config.toml
qk_norm = false
init_std_o = 0.00694
lr_mult_o = 1.37
beta2 = 0.98
decay_shape = "sqrt"
dataset = "wikipedia_en"
Each number is 500 + 50 x the weight over the matrix's rms, rounded and kept within 0 to 999. Layers, rows and columns count from 0. Numbers have three digits each.

# q: layer 7 attention query, 320x320, rms 0.0502, rows 224-255, columns 160-239
# k: layer 7 attention key, 320x320, rms 0.048, rows 224-255, columns 160-239
# v: layer 7 attention value, 320x320, rms 0.039, rows 192-241, columns 160-239
# o: layer 7 attention output (transposed), 320x320, rms 0.0467, rows 192-240, columns 160-239
q224:541534538496517490486547464518449488512495449537485488378484471509510456509465582563526593412551537503516428599450462527589568513470482468517524514480551474461527557492437443467529550528452507534556525550471515516524493549443486494526524512
k224:454472497520413423465433524484524533449492377573578507393487506557529483514515470485482627544549517509496513458567509622490526489527525444481559495524447474412394499524489482510513541602588535614466467542518523506533472476464401614508399529
q225:477500462498515435420506582522414481542412511493509493488549424477478524440513513470493456425516470467485483511539554619518483460406453546456488508559438449516515598483597485531459473514583456525499575500406510543467456534552552567503453503
k225:501521494545480493497463491453471458437386530571481501502521449526601470456423589547586552450537473520507502574455595553494457370465457531477553546491406457502501459541497496498468386566528562491401518465481464509402541502566459583505513491
q226:471508468444372556529520352462543452441508531545519485460527473540499518481501623508391416536489490441533498417531485527471435503503517473529510483533470483422519527562509442512466591438503503468456511551438479502510507479508476558495495504
k226:478484508455403506574537491403500523565486482475460575487578372497454492496436557572456438494578519465478594431554526456511502459451465540569517504476444522573473537508519484532462476525434504420489505554412482534463541462545510498420507547
q227:453468515421468506461529527510512524478514448470543510489503476569508429521469461512528569455535475507555564531459486502603470558530486549471480488597487512489492548435526497493510467506454487564428457518463514509541515561514570491535513438
k227:484554589441493502472542499481454459573492529521478446466561467438532517476502562484519505462486503526482530552411488501527536511535567586491480555532498494535522466493445548501498532495515535531437584508490483482443515598569479646638490412
q228:496464488502422604555436476523483469428509518503496528602521493483471558477536510506468446441531489525482544545523588544527499498549469531452511525531441494544534530484519498554533529460473562571470458548548457479478482386568531570502555435
k228:546537546508388574470497512551488484416519524462447569552506476448507492537575446525499524501485457526488576512503500471562504554555557592536594499474492495513518506476516565446506530460394512505477479487371416544521495412581594455496577465
q229:418485482475417521470574492535575578516589474534517447450560494537582502482496522465499503518571519510529535422502585481480460541615496542514466393498483506438496535505508414526449562456502486519531477533554513550455507405543484601559444516
k229:455449523486408461523586436475497530597519544562518382440507460493483505368575503505474586502511465410485495487466514440465539494545614495544558477524515478527493511531490514517501569506489566536523491565499476528426476514559540466563540514
q230:435548495464531543500475504424502486487448560497460563526521504521482573487532460460495550438494430530454459530559525489444542509521584530544552487501503569480475531455548497503544426489492493512521462497594445486480540548536513418443538492
k230:529545521463588543502539513491450484511540526466535418531502469451526529580555526434480476529451456520461476550474450482523495497575563513552512510574488490467542478488472492466462511538462517542574502472460464472529554490473471549489536468
q231:491439504466486619521384619414512519557405560497489489524533526554521474545489452565417456542515536458580455458478462452509498488522634453563493549587572605481563459484512534497483558521501474500562508483453564538519518531538509487537598533
k231:488450546568598486515514503583443623554553559453545431463522448424504491521514489430544500459443581452499496464478483426520529416517501498486544539457583446507435551449468506550503462515467473514495441535520532472635517498490531505505530496
q232:508457461462487623486418541413519555482442558516502448457463521557465497551525446446419454598466479487596398538523559427488479454519502544589491533523412605547569468424595502436563455475506470379485481514495456438523472480457486534582503560
k232:491526582515556562462401532510458527541487551590540497529511510465502372445474454496524482445513572463583518503531511426498548485541467541582607580460462433501415503507566494552453533486378505367421515536520450528469498461465464554485514581
q233:578470477511560462472516521547495525573502458503516538463508521538521516493478513470586450485517530488423439446503524505453484484524606464508473463426476487435456496657468466499480404467492530552481489502497580457527466461485481585539547467
k233:473478458450549464515354546495584402574528458468483422490521529482455572490488559512599570461503531499436482397540516459496489512537532509507466524503390436444441449564571468503576451443493495441452491540518491460473438569547576550568531522
q234:548480506434537425543474433424543464510435459433554495480432473509547560326550503499455510450536535510516489573421481434450486487510416517449561525448484604485552466506473482398486510453535509527556471494489438530473554503533531589472518569
k234:583467483460452474536460500429579475459515576522574511469462495529475547466499493504433481474503544512632544520482448503554456473499507505581532445451482583504494489525555455461470533467553503562558530436491451481478465513446488554491485581
q235:451409529463543574522461414550531504478471521484489519529438499445516522480421561481481463469511595605510422483501536375574625438553614516608370484425440605473666444526485530388466548460466517512583450394527516564594512502544485551499538463
k235:488563557444565605481435479458465515490439474546568579521402487417512436531435528502485554564493521455507505510511466482491534558522514503575342472520493633597486415468655491446448554556458489456437525471530464495619506435563510510548467512
q236:546495479602539505479478462553490504501494430560404521480513582469526393498466476486502506527520510433525496401510507481505466509544539564573527557569530504507491530536452501487561451544623430490491489525558522370479462486453469544511580415
k236:470544474523429573499412577559504450429602435574544591547567563487477458500426543595521517493494476499438538495509456484534526499486519523537477587501577415414469547472493495453541458521546460530483484490497508503550465483495477429573497484
q237:642493463581513565494502547460570552527507498576464457450499508482481430596462532538472433427470529493566431413499519392562507551558522546522502517464408486482489542472475500440427516485437525492509576460531568493514495495471524504602492551
k237:434495461548539471529480503523503543551551498562426558482543560464423450459565451457482566536436480406530477473522501559494526558535482479504483455484554398548472574469558559464463567505432477518444432499504532501540498460449558444555560367
q238:513489514388439516475379425512528534519446490588522488472506505530444391526538484519593511609506506488469444494510398572469520427483463528557591570563510437541598444442505519495559501505453464456511515554517515476605435454537529507474551473
k238:541525455503478502419446474613522591566480500536478476517471460491437393509495479587527486553460590558475461388475450489441556507479517458507519492615528622455454517478459513506560481508467489480483494588478550465555548500487531510463496469
q239:507499541474506519528443502484551509514507500504511451509448513524492556500391551524495507500528452550485473475527405463463562521477568520394426500495469556478516480547523493450487550610469540516492467541514495427572516502537482502538420521
k239:437503539492647514431505534594543550516587466502467505492549479452486486474504509421488531511436508529439602527474452512470507533448371504426411464545520439540545492453567435516447520426544522560545455479466537412615549517545569473476561460
q240:514421555562563510604528575462413567535466503524495519573559478414520476576427489487524539442450493564494553460526494434494430504439530414484471480415461506439465445448599606563546427497482473444528467576543446573517539592542538598555504522
k240:454491585567602439517477455582533521541518568517499483566583533394504469531456541489463544517570533526452509557466495404470483560456428442427533477469492454486447520510551581531473503503486575473491489437414484540547502551475610449501494477
q241:476506436592504523458551469503505557567460533476472564523492457516528524493505483502586473524471508492557500438503464534458531504479414417523510440434438538530490445569554501535473541442463502577487493404493502597498517506470400580497564536
k241:497472535474564500483609463454483479492505526459456435480473446497515483520591455535504569495458514510524501504443480480477540526518477463522508490534493528493552514501507511498566581484484448494549476591564526502547471505492438505503478538
q242:556503481515519523448535604488480526398445528465531496463440483472455523420400460546433510492568485506552542623478522477523483472451487485509485519484501490486536475483531462499490420465569511546499507554585535497547525509479456422421442536
k242:526520563602536531477526557474509516422502491400567495493473528468498572510507524453493469364509472424501444525422554494560517482527447517531511458544470467493494513527485499506527597511545509544545444460582527375533486480446418506463485494
q243:512550509553573561547474519497476440571490442596560530554511593498562603525558509497515458508532499456502472496439545563472473457533442478494543473487420530507513453555516463448448534464481523545484470430460485460513497509461425530489550405
k243:511484475420587426555522521531527464429479506477491547550414524508442540430482483461511502544508484476464508520472488496478542523509467504576529536457434674438588458481552458454526469425506516424498487504591495477462547470501503424549526547
q244:466443614445488511498513543499505590432476446471436505510494531494526573486561492484490493517458377556451500521496519468579427521484510461518501457420475556435465444490547517501505608494467501548476509520534504465465425501498470495526502559
k244:512398481442528463441521571531525501543515512425532485531502506447511586410529509515564535489416446554518477547429453438517532456544490570491526487451512568521485485512581467559540534428417560566568584498426575482495436470445417431569514471
q245:578529526492545624574419613520491498582465548471542545477576548526454538461509597505469408489491406605470448429484507444559518485459490431524514516448401575542557470546483449442537460470462463615595445520525530427536433607507529526637574489
k245:505446555548647480488428480578529516493496465532522488523473539428454480475540478469523509528487418482489553440442507480447507506562506520527613529495521465498490466502542479439464453487505550581534479511498485413651539511515502485478558454
q246:560500460517515413441557486602551505488544461552662474519473468453534530506417502537497603505447519440531560413531440530493545542562501529516521365488480472540498553533519498534474597560507474463551523463577471446467474484482564460567416486
k246:439489506582505453601518462468551534527501477569526489445563498432566486505519563471514594487466468508548505524453466475517491469531487525580460462559507457502498549528537559532534577479556413429518467505546490463503514561447501456517439518
q247:658541414429426529440419577560493466526440459574510434505416504551466499455540661515467505610562515456420505546534430442523557461510501514503433546557587489545544512486511462502538558447493526499476458573537500437496515500469514540514477423
k247:478424356435472578408495557500549503559478438457445562466469509461560544427530567611485465529427447491485559500491483536519488526524507483553496523622560453543501441469496531522584533469518487383483464622610527414501446559568480468475420522
q248:442553498630543452521557507599392480466540584577449501412556506553564460482458535479608506538492589464515502546486458468518493398557551559417542498513528513536528481488488489447466536516527529561554507477550527481533440486510476460485426394
k248:505548470601622505478484557505449416475485509549536505501496497449552576469435534531573526472507464490527496531564526455566532587499553538444471486537468514455441425568471482486518513558570409585495533541608547518515453531589389469497450467
q249:597449415433566541488451502525508403559473513400547574424475586524481502400445557494419457435510429514509517491581502520514514505389466503476462438520486517596529551510461492456502413484571508514583441534524534535437447578519494456473450454
k249:468516533514606520497466526473565473470477509406474466480483593456534465431498512495533480476479496503477567469487537461494429468548539582464555496474523491536568488535414466478529443506606494515511523383549443434504485512459447512519512487
q250:434549423527511515445539530512488569495505518500453554493530449559504449601453496544586499488534525497470536471484483500569484584458484510536501486486516421463448530440462496548467486534499574524456545520470517577540477464463526458489514478
k250:498582422512522492535587377548474536547478464575427468468457493470527427471488483500458523534507493469497448521481467516515535533458608471438473500494469468466519457442460558492560430513525636527492486473533537599456458538512513490501468448
q251:524499557470545501438432516382523416413501522486473460427456592548531511431420485564503497481454432534561483579586492432520474496442550454480478525464469532487572419453455522470524516489507556520516489477482484561526464598534604491480624523
k251:551593518491605457424516472467546533467436502454525462506487563475465502449572469483410466547531534479454498531483436489496447511510532524396519475554448376553442509619492474528561469502487508572473455435515504534488497502490466600515418553
q252:396567467489425509550493528527528392441482477541503465434517407635526544428615515485578518523508555491515589545439485617485494494460465562515509479596473569504523467455418529550562571473449513485457435460535544458534549466480483460456501496
k252:533503512509476542475494466477430484498455407541478495358455431518442492491477518563566432523404510490495519579480456522444559508438484436531594469399508556519526450495403456554476480507464481461539562578438578524488504597529525528463509554
q253:499512561405604485498489545467543482458447541499546468509510496484462536613512479431467471505459623563480506501387520402492473477478499535528447562439529534505478446468493478523523485428566479566531471549545509405485589586461500455487469467
k253:511518523480566544515477500529490461487441567529537473448468509501514533583525441484455407435493545441451424566451566394425566521585511485508446533510469566496491432576462551429474507504507508507555493456526509498471551435508440465537600544
q254:539551444529516523483507514500548562498552507457567466586422563529468573533532504559510496467437425466545546507521497554521429396528541471566535454537488567464528545481477546474458423568488454493491475508581599425598488547466503514418592472
k254:540566607514515500495458466529486454470531464460533561627521528626474529568502492510452399463502501452467523378433466542472448485539480526543530522468497580491514558492442446476540438452464454473542493531491492472546563532523515469372540592
q255:542474455460508448477463502468563509554473422408459555606499538548454525497460532445446479518513498527502499514523519450493499463515417501481480445456460456550532557527526477507498428405512482510497408449523517414494411565503518517531475415
k255:472422475428547511437469539517521531476528489446480420512508482421468504455559560472548442454472519516554572504509438458485476505544498528432440475499472448563579561554472575458540522453561454505577463533539504403564511509552475440568571478
v192:481545482552595399496524545604572468568536431435532563457459541520577482503554499546567527464546579459490534485590544527453538459588482462584428499617455525450539474535515523538537502430471428510461551512459480550453586420470519543446644419
o192:497418413427486540649493443462448485627552551532579507515559448488530492559505513429610440486473503442575426526532441578503490605468384476513527532538523503528486510565529446441487525491538485517599529567516520490523534535452533517583458478
v193:522476484488428527523530546496508490479495532485542553497583445434526443475520471516468423523439505530508531501536471421500467458495458540484512632499537465439510493443610540555518542532474467536494495612477523492560380427401540419533462530
o193:481463527509526441534419594504462525510459450401493580461392571552441465563476575465471479457546429537560464529440527578554505511456524445498477435505492596512451438503494438552565415422454567488454541545413412632440500550568487475437524411
v194:432450497527452527521441512459626549432486460421477495509547517473488504539534437554456526510406505524462479510511529505484549492498422482517469480565521529544544625659405529470534496458509501475492569456446427473506490526437516497449463492
o194:453502528462588593457456549551498455471481543528419500506444423497519478464498503432538533585592554600510576507563470397493489491499550507645443523507526466491558371486570509470492552534441436506501410501580528430509554493458500502457566543
v195:491466524490474571483521483434512546523473490460461506441484504614524426433497523464451552489539564524571520457522510483460600534537436475403514453476475461507478431435519542560512454453596500458526499567531478438483472475548517506513529441
o195:508596508460554470564490440459411442486426484475513459534569483392520498393484559504440398465461494446523426457486486434539450498575513531551453504496460563628578523583450508482517520543486478493515449503468467517480548553491498417517496504
v196:475486545480495608428516495506542437518530404501464504378515530484522454496571395521428437478546525539501509557635563508545532528528572535551480525446531526508563545487544463497500517473547490598540512568521379498469464587577494563542513450
o196:543494484535506511398464462535479476475524501485539501547517465460568561479462579433450489568552462539545507461520515484499371411462535454462515406554434490545532451489467458543437537566418552501581508481586542443527513468520446442553470533
v197:474423462470495563574516592549485458535515529506446515425557551512503513391555474543482506408503463500552489456545415582513444492558516529554575536341521489509451439488571522534530459549530441503543449438482459490454504478600470484616484498
o197:513497519526516455427537639423500466496490383543577581545471435567534476513500525461516393521462556485407551457452661445497443564415388529494498521484545350606485423515542518460488528551533418530471514514541520413473439536505484457502502563
v198:495474424422510573518556437554483489388507560505475551445506556434484538450490557597519537470512596524540439511574489456522463466513504561555384411537514517542511524605455473569446531505434523411517492577526461491475560521585575500521480532
o198:486474510472529504537443488397518363456537509509523481474563466523489527583516490438488545504509629541505497485443567502533511505486520465380529554513527428581439531477614512540471522486587475514587461463610554512375458511478548452526423404
v199:534554449558456424488539538462488474445487492463588476426499485553490531535548446465464482510527461417513506556542453516545472502511487458466453470526442458571560590467569473561545497532372478595451638491525547406439551463474450530538543459
o199:573494513472591535544471497470506491556527493509529475523501402393534544456503496471602439569498543565451544511477454470496475457423579497420566476506540447450447555554528452447450510421516598576543491576561486506540541490461579523480420448
v200:510575593488568498499554468496462566394538479530449480525542552471495485509487507386485557532511493436489509559461493504546550450547512495630476591535555462478458534471532587545546494438517523469443501423447513422550465552515534480426541521
o200:480442416575428464477578498628546494519502493511550542542529404482457476496469509519535468452425561543468539494475477614438520534415501521385519523488475427565494425518501480529478514541448465535565546557546480543590458420512528532453459505
v201:429543458491500547566491475531465477473523558364490427467501565437564570520500480425506530496426422546545533515469562530556485475470536529470490524551518432475484455506421479433504586434560469513385385443503449410491413361450519500462502577
o201:484514514511515522479547515491489506499537492512534475483499459522400479521519544513567437530512552419523392508433510478413565601405364561547445499434489436437510475540522605440516457492516458552618570545545401513564506486536483494492619552
v202:474454512521512479492527508504541465484510470479482474484494443524484434505549487482434444456477453534484533585502511488494535562480438442444499466440474626451498510489519502465507552459406421573518474558552459480471461487506499479600525437
o202:607524487453486508457493458528546561586441443429561563489445541435534499520515549552453487444454503536525465418488465472444485492506456422608475458542456478425444458425476483501466581574556574465561472564450541525582525536531460549481502563
v203:574518501539442575461504591500479572512527473468505485571494464497617511457473472621445477547545503507467453531484498513522535549493534536536449467581502464445502555556437554416527514496505465470528530507441526608532554530449477475448533521
o203:478491548536473440546458446541433534506525562507397487436549526504456585522530532431480546487506406425437534579572457506488544463490521485518503455510558577465523415466477402505376510514487513502482471468508501469432527531508476443503507525
v204:384559519499566497508503546486528530430433544365463412592553513480490554548525437472474564543540534450498553423542563512475458643489555470550454547666505449599415529592507543445554447585531491503451482444512496487522366554485518479542536542
o204:483484505527446527452482452649537421452467501526530509425433520585453491452463489533550521466544468472547502435473432543444511500522437580528519584490531427572463485419510535458462552518497483528475534441486516491458555447475500485467508544
v205:481498518491473575532462516462428521529565409533499462526508491557555502543421477519507495548429480445491488472447488645432548412557528615443474542461479513489477480510445464476518536471436521592543491447486712492529589463522447523497493552
o205:508535395441548470509511503421540566484514538525435485542501523502431431432563491432441547580577545500373506493469497410514493529483475603417519471466550590440533520413481507508549541486467501474503595514557423512554501551494458562426480503
v206:544451495479503429514507508493499425566457471456566483562348531565530523549444534502475580622491479529459509533466474441482592514411502514431572426564454474495472490481467501420539478571499509508552557522511411469461631559516518511513521474
o206:523450480555543537400432479444563514495453564525526507458571502469463498587512492493434489565497480515562495487561508565493519398579549485457511535555563551484462576447504513436496545504533515437423518481463606488549467561449520498483512496
v207:503526435471559520501496401516403387438537558472582596516528513486475435530543434500542489572498513497448545520487508464509498445405497481517508450533494543462594470403425537533531503501482490524505515461451476489531482469497478412471521504
o207:544550467503426543508560590398582583580424582481359495536466396515468519530518581497498499509602620580443502452502551522447489489457499469557456508444476542484432510508468448557486471458555493548562466428551509532516486531480571616490507477
v208:527486500486468411567393560548518557472574525459537537602567449508526495515441482478473509426441524456447485541526482488472538467513479473501535518426499559535478429394411490493452543510486434545495467485523421487497544531524523507512550555
o208:472392483530523442457498478470436525501472510488500497478463467544476556572556514525501399409628485449496470586463532565472475538465444562505465490489511480452553468512535553475499528551535451511435595500492531539521546448426467504469491453
v209:524433538500432516479421484479481516447544444532565483478443521529482491503531532595561405503487488536452454571493516552525483449454494445529493517476546525545506504548450484448486503517539450534569395462447562559492538552530488503450535461
o209:576455457536457495512494455530493482570508608453429519615537548470537393489448520418388481472501492529470496437533438446475444473542506500457557428535511511495544465461506470481563501492513543516583507461461490515498432607468574569433498432
v210:501534549463497503498593532518593494511474461505523509527509449501514497563442587528540439489509562447468467454516501535470414420512521457564499548472476547466472420549497457530452546499443506496453510506511484496472397620492419599448556472
o210:427569493547524546508488528559496523438504471482454525585412510589496576482553369553440526612496517539469577470491505500536468439549502508469547496521538479586451552455549479505544436403509534486446456458533523444465501428464476438445498442
v211:484479458493430551395507500491501518540584519489603565433486460486496420540591419417457509556492487498459498542537471582526538477413507503589594389552412461523474545550493432623510502443363459497531524536519517467475560535475439491526505473
o211:541448538549448524423504517477527566395455503493492492627452466527547474459494519440408493495528451526458557493565449486456523464494545522427532491482536510482441500389528483441481559467437476465545513492533442513432462498466567504464556572
v212:492490514519548448510486502500542433466406515455516509505465521512532493487533398481498525576527526553515465495514440467504508583451528566446433569569467558550437515600443582481413550577502515543536490556448513561491464529492559479522492468
o212:507481513400557471503434442528506427558474525508525535496495451564516566543512409492482518485493464416499491520444533526559497497548502483454506505568578414558385536507533438499493512480591545560416508510575553542555600481558505506473567552
v213:464514486523506513395532614508449535546525479557495510506505528533547486475486592478462489525515476503591455494592466577497404509522413524503455461389508530401505493533523584532504496523481467437505499457478474600480437540467472590504546519
o213:548510487478490512561505457401492418587537510472451571546547502397566503533487480513506562382579508442478486487418521347619460461504435438468476484528461461579440486592570396572474480509568540424494486491449522525566541480493507445501558435
v214:579598488441446529525427447430474530501496430502531536459501480464453535465551475469576475566476371527559508544504520563490497466435543470430486480422487439530514507507442537637498457543338531491507460569499459446501515412543485548505579484
o214:493435443533469571433496471494482501492516471503579477571413502510518476616534497548521533539518528455384543514495482439538532520449446495453436573509449589367509497484461457509514569537548438494459589419567480466574511555519578569512496577
v215:452532534492434475578502485476573584430450455462544447594488469392475502525530410451541597529420515554465510497484509556456458606552485485401558523518523479481515474584513556502521506526482457592469550521483503516486518516502451427464503485
o215:454461430511465483480496515633550483562518508528425589456472502547546476447499427442571464526489480618532522504549460530427539404457467557530494577481527470552508429419608434537539518519507416494358519449529570438540508556424450574438479509
v216:468549510505499413533495569543432499529571470512508536554543590437541513464439502559558563549546419447560543497541443498491475501438531540486506474601479541468409513517504522442499448541542444443516515438481550560470535483494484413414548578
o216:556429496502600410523560526455550506542439587542394520449553490524610539538494523489539623470539476451496413444527472488534532511519443489504553493550536507528564519474588504533513435515509465491410614565430450576618458592453568525555503413
v217:514470486467461466538497581558466528477522482594471384577548443572518422458484520520505430541586547480516458422488505473536511501405482540442492565467546498480507491489459462551485478531456464506485472506507483487558484634491442506427477454
o217:504498416587498496455596507436468502452477539477497520564555464513449440529551512407489538459424502522448617523520447529481569525414535510498572521482524508461430571514465460475511440469515443512491438512455500469537556422435520508531470455
v218:418585483413539438464424463527589569485574556450416492513416525462469482520565411594505527473488474544454538490435538543530551505519443427483446388438501543512532475560459425536460494572436515476539552515547401505539571408526566458581543456
o218:526440542484478569452432490536552536496520520513563538529536462445411457528446492456501501527466516464486481535529500539498515522505518492462493598565563482444552553511518540507483512448520531562605559446519498499410442506534442456521431548
v219:589465469547509453468446522490531417542512431504458526461558526466483434550577568546478447475443532490505545560536444518510605487496554482528457478435443533484473426478582415509480538499437486499569480503530436490498508534521448476453531491
o219:478459518521449490509460549500484468443487527515485517541505554466576466509498494551435565596519486390468502410474487487427520572487564499467490362592601493456556531506444580534569511474522511460506441486527438542477466432546553439503487519
v220:518473481542514493500510468497444581558501485404420504554548547500531494502527447479533454466468488377533552497519446492524463414541442535499595463507601560505550575483506424582512561451452475534450566544513494461538523542467592550494503442
o220:429458535509560478440565523434456527458515541571502436511550518492485522487566509582465504542519542539579536508525381524499543497403500509470440516505555472473563427424474489497472511533479478514459476597512505501518478471426511542519536409
v221:426463541552453553470526499427524592547525435473474505452447549470490436536483527576541402503587615568524485464576455497422492474544535527513553635407489531512511483473523482555447464548534526453461616466589527490495566542479571536513485533
o221:489484515561477506479485433564438499438610519501556582569459496540517509583478498439468537380615448375527538507539495522501400495535432423518491488564538457468562559576510476474566491479468496465564524511550438466477583497512488567463473448
v222:493500503495531542477402523504578467618468481437473533482509516498497425506543454490491519521580535556484405481533467489500567419500399527501492447577534459510508478491517455592513579556599505488539516531476514428543472470637468440563428632
o222:536467543528505469508394479475543567497538556508531537489472490495422495517463606449427449549532526521505533523532548489489468552497500470458569485534501436573513509500585554485415531423421449448516559446440408490477380483557457510452512523
v223:569507569556463558438464524521476487504501470483515501463488435480527508480474456498534443532516527465475447434418462525434515552455670480460524498567502468481558495480487369522465498553445490454504553514403555512518468532541502552439441481
o223:559486489498537495516512547477514428540437524534439495520425491526506504478453487544485514505489507484501527518432449508524488477525405524506432467503535471506539465566430531618532496452458509543615403535490396508448477495472523409501509517
v224:493485534432493468409470513563597583485518493487537448546505464389460537469518582492480431523468461540431532471495535437524579479577466598462433566509464534471462495478460559430534427502484459447443497467530605533546478485440470450494543514
o224:485475528492527495606561491511500453504509528416503540589536538525526361497528439428574554408594457481565498654488509562492478496441475408538534514524458486503504499569509494522479511521516483491460513521460473507521534554424443572458545524
v225:559532536484523523554426408423506453550530516414486476636468540592367539472502392456525545473532406448463532597515448557560459491540456534437556517507562459531581477568480485361502525609517462479476437537575502512480462429532459468557494532
o225:495459337439491460391485478568481482379579484495581477497469454496500455502526475430595484511514502497520513453454534522495548481530508571509444467431583470523579504409525525493504609407526534614514592452509550514552508507507516467468484494
v226:540506544475490433553434466467452522472494498563451373504613466474564403481472562308530430515472458497421429464531497507493481468445514540442619524500534523498473475446497630412569612377612508511454475506495422517512485506522538498518477560
o226:521464381590497523505553491575507485525472438520488538421513523444466470560497570514464471529563531500498457426486489572407480449468467584550508462506407511480467470490461471616478501517485404534459570378547465417601529481468407546411493448
v227:516485491466488481486506530514480466422444414478536579530461542477550498505508575449517495467506447536559481442440480477495375536473479341534495458591474500488487441465553500608453507508501553548474460517463477452473543521544462452448570512
o227:496513541561571486509509547529514543592439443493498487489454502560539583463570435454520527571384514468526509540591498590407521417499500551452500470508456489541460504485494441510480482517480471508502482389508558537530534483472501481481459483
v228:430553499534528512449485559433531560392513505542589506433427481487511484486489515591564521624516558454514489468493516509526503614473485438491494435436363594489510478484558513482541478513606541509433447531524532530515521441560531485539491489
o228:617514477403474488548544451475504443530515532503470500502512522496561444413526452462480553416411421518465534550443401560460533517487478533520498523524574546493541474475449490546505534543579515495446465507528524550444546584526497542447423474
v229:474522446484531548523503445476446524494428473424549645503462420564521526480548391510443514491401512490467589519580491427503444461599474476532382541372466466529574522393477458489550435451541465515479555546509508510501514446481514417493551439
o229:495501489456481511550525543502445452564423547477430449427525444476485432532539572533473448433626539543595573499488519516450519507534544489596516568496504499501512537507490561471469536530557535457432443664548503476409529513457478557497433536
v230:504527566498505556468435485530501444488612507529376439457547521526481562610511470394566488523527479519459441510534461428484464476472556465427433511540553490565539531494417512450525477499506511541442456491536425462505441506519462533524502476
o230:531559478528483508342451489562522510431473553433525505550513497458465522411404488545500536488467527556471426539540447462444432534394478559496494491495454443469505483547405595557517481516537529566513578380476466491580466508469472483529476555
v231:483531503549511479631440516508438513398495520499544521492503422520540447455501484616480551452478458581488465424474511483496438509493506514456553505491508533606498494374537424545467531500514579622543459571452614469463580474439556372550475501
o231:473448483517464503496477568519513504629458497535504591402443493510426458458477577448439432475474492498505540495484468608505538518571559436572493434538494477430568480520504628533512495462445456442513569490451520549442421466560420439566434474
v232:502495522503474504555455524448486518514445476452647547474415553537474596453521484431413477518502518577484456487478494509504434503418553533572512513523401505429507492544583496595619445427592570481464451617470482506469536477566502479447517493
o232:467447514470514448474517553546487483476509502535462544445568425504571437503444510577499548469534489512512511516502508479420560536488521508480482525464469489616504560503509471519494541484507493484473560437601526503484530492519478579477545474
v233:452464537519532492500442503515453579470525458564437505424449511527534518529519492538470570518534474556507514453500533547497478498436496569457485491465508506445497514527422486373472515540620498505534445548512556592469372564485454520532478444
o233:446566497428529489447544384536552540515549483477481484488494507516475469380463497440544516568428516438509476491465525447530455623541467494635458553441493526563436511420473511548536500493472522487545512389519521523611553498507489476488613492
v234:471492546461460453531471464609500423537476459491398511545478498571553505577490476501516539501538499475531404496470488497491548485469469444494479476497560542489499436414517429478510508531448446448550504487519516482525527582489486475471493458
o234:515499463489531541550496510463497552482418530442530455556458452511518566479480496588477496462456444518511505495582527500485481466568447576496453423474483528498563537437558523542513504484426551506464487489431489601588431467548501477491445589
v235:513509499431552511499523528562447431521542567496594572525461530545486461497515571548490520499544525545456518525485509436504470507543486501500350491516465544532490506526516525480472482462582534458463536526484403492472488536480513565506559514
o235:440545479572534521482512471476498461544516423475527524524519456435491585531524498526422504521433492534500490497547499593571488453514451572537515466524518451526503518400510547533529460493513562471557443441538529494544528551484421438535479518
v236:434503537590513463500496509535512596506464379556463452555428498497510501511508451410494516462536503541503474574594515523457525444535508579453525531437508497531537517510537546478558472508582433559429506532507457574508461595556505537486519601
o236:602467362467424537471445401474540506633485488454541579501570498555562491473497482514489470479488493528507477580504383484558523516526554456495514536560559585484451491539563406529579509554453539455491520473513506468524466504499525516450534479
v237:479454497556498567524392494492431520450391511571496486562481460553532523578538449576463476531500502523553535531522480521443430545495586538542513507451526545501536500528477451465605552516527544486500500488447527488490411496484515477465494502
o237:510499521476412465462506520507484520545461571458389560519423465481566435502478457478470518601517507464481461519529565503470547579515442523505460504529518544459491541492542513545472577424488496502523523491530468507546461424518533563380523602
v238:450535484498516494540597381483449509516442523561534529512474573474478509472574449556537532508465510515535448483474413460522494467512546547512458513500517508528465458548521557558542503517528499426525520554540500512486568467574493423562507476
o238:464517528414563399472407473500529465383479426469519499487466449487600458461468445504524541448447501430449589462510558514607474505419450572425552627489597481450488603411528499428491538490575413516514549570492537464406515533474518525509444587
v239:568486484489512562511472467555515448558505513488572495593486526455440522477481551444590467463538531476472480516500459535481499483479445479568564422491480482463502448495566572578458505473459483524510476480490511439483540519613508519411532488
o239:519489508517523516442500522419458525560506518457485560482416475601489488480494502583488491496482503559489463451532530429455453439509567467469573531459498507531446577466518533437621449428453466538561585444503523481481504537554508507477496520
v240:400471500556490529588473536522436618454492444571520491580498518445590460527449435514504498385477529652580441519528488488478483592461452467461446526481564449475396539532472588457439445426419525495495562469528438534508581480552433508478505546
o240:531607489489462457510521465451568529503507490534482608450566419471469495542464503410447515520447452426517530520516383523504556392487485449567436502485535371492598379425486453440496539473443505415493503478524476490433464508450524575513392565
v241:563421529520502480475405549535408431509538542489440514523468485525449475506530548389486443561454504479478510552567496480530480452597486461460541487507594556548598520542464429485463506483533490511540534490595523508501410581479471551534475486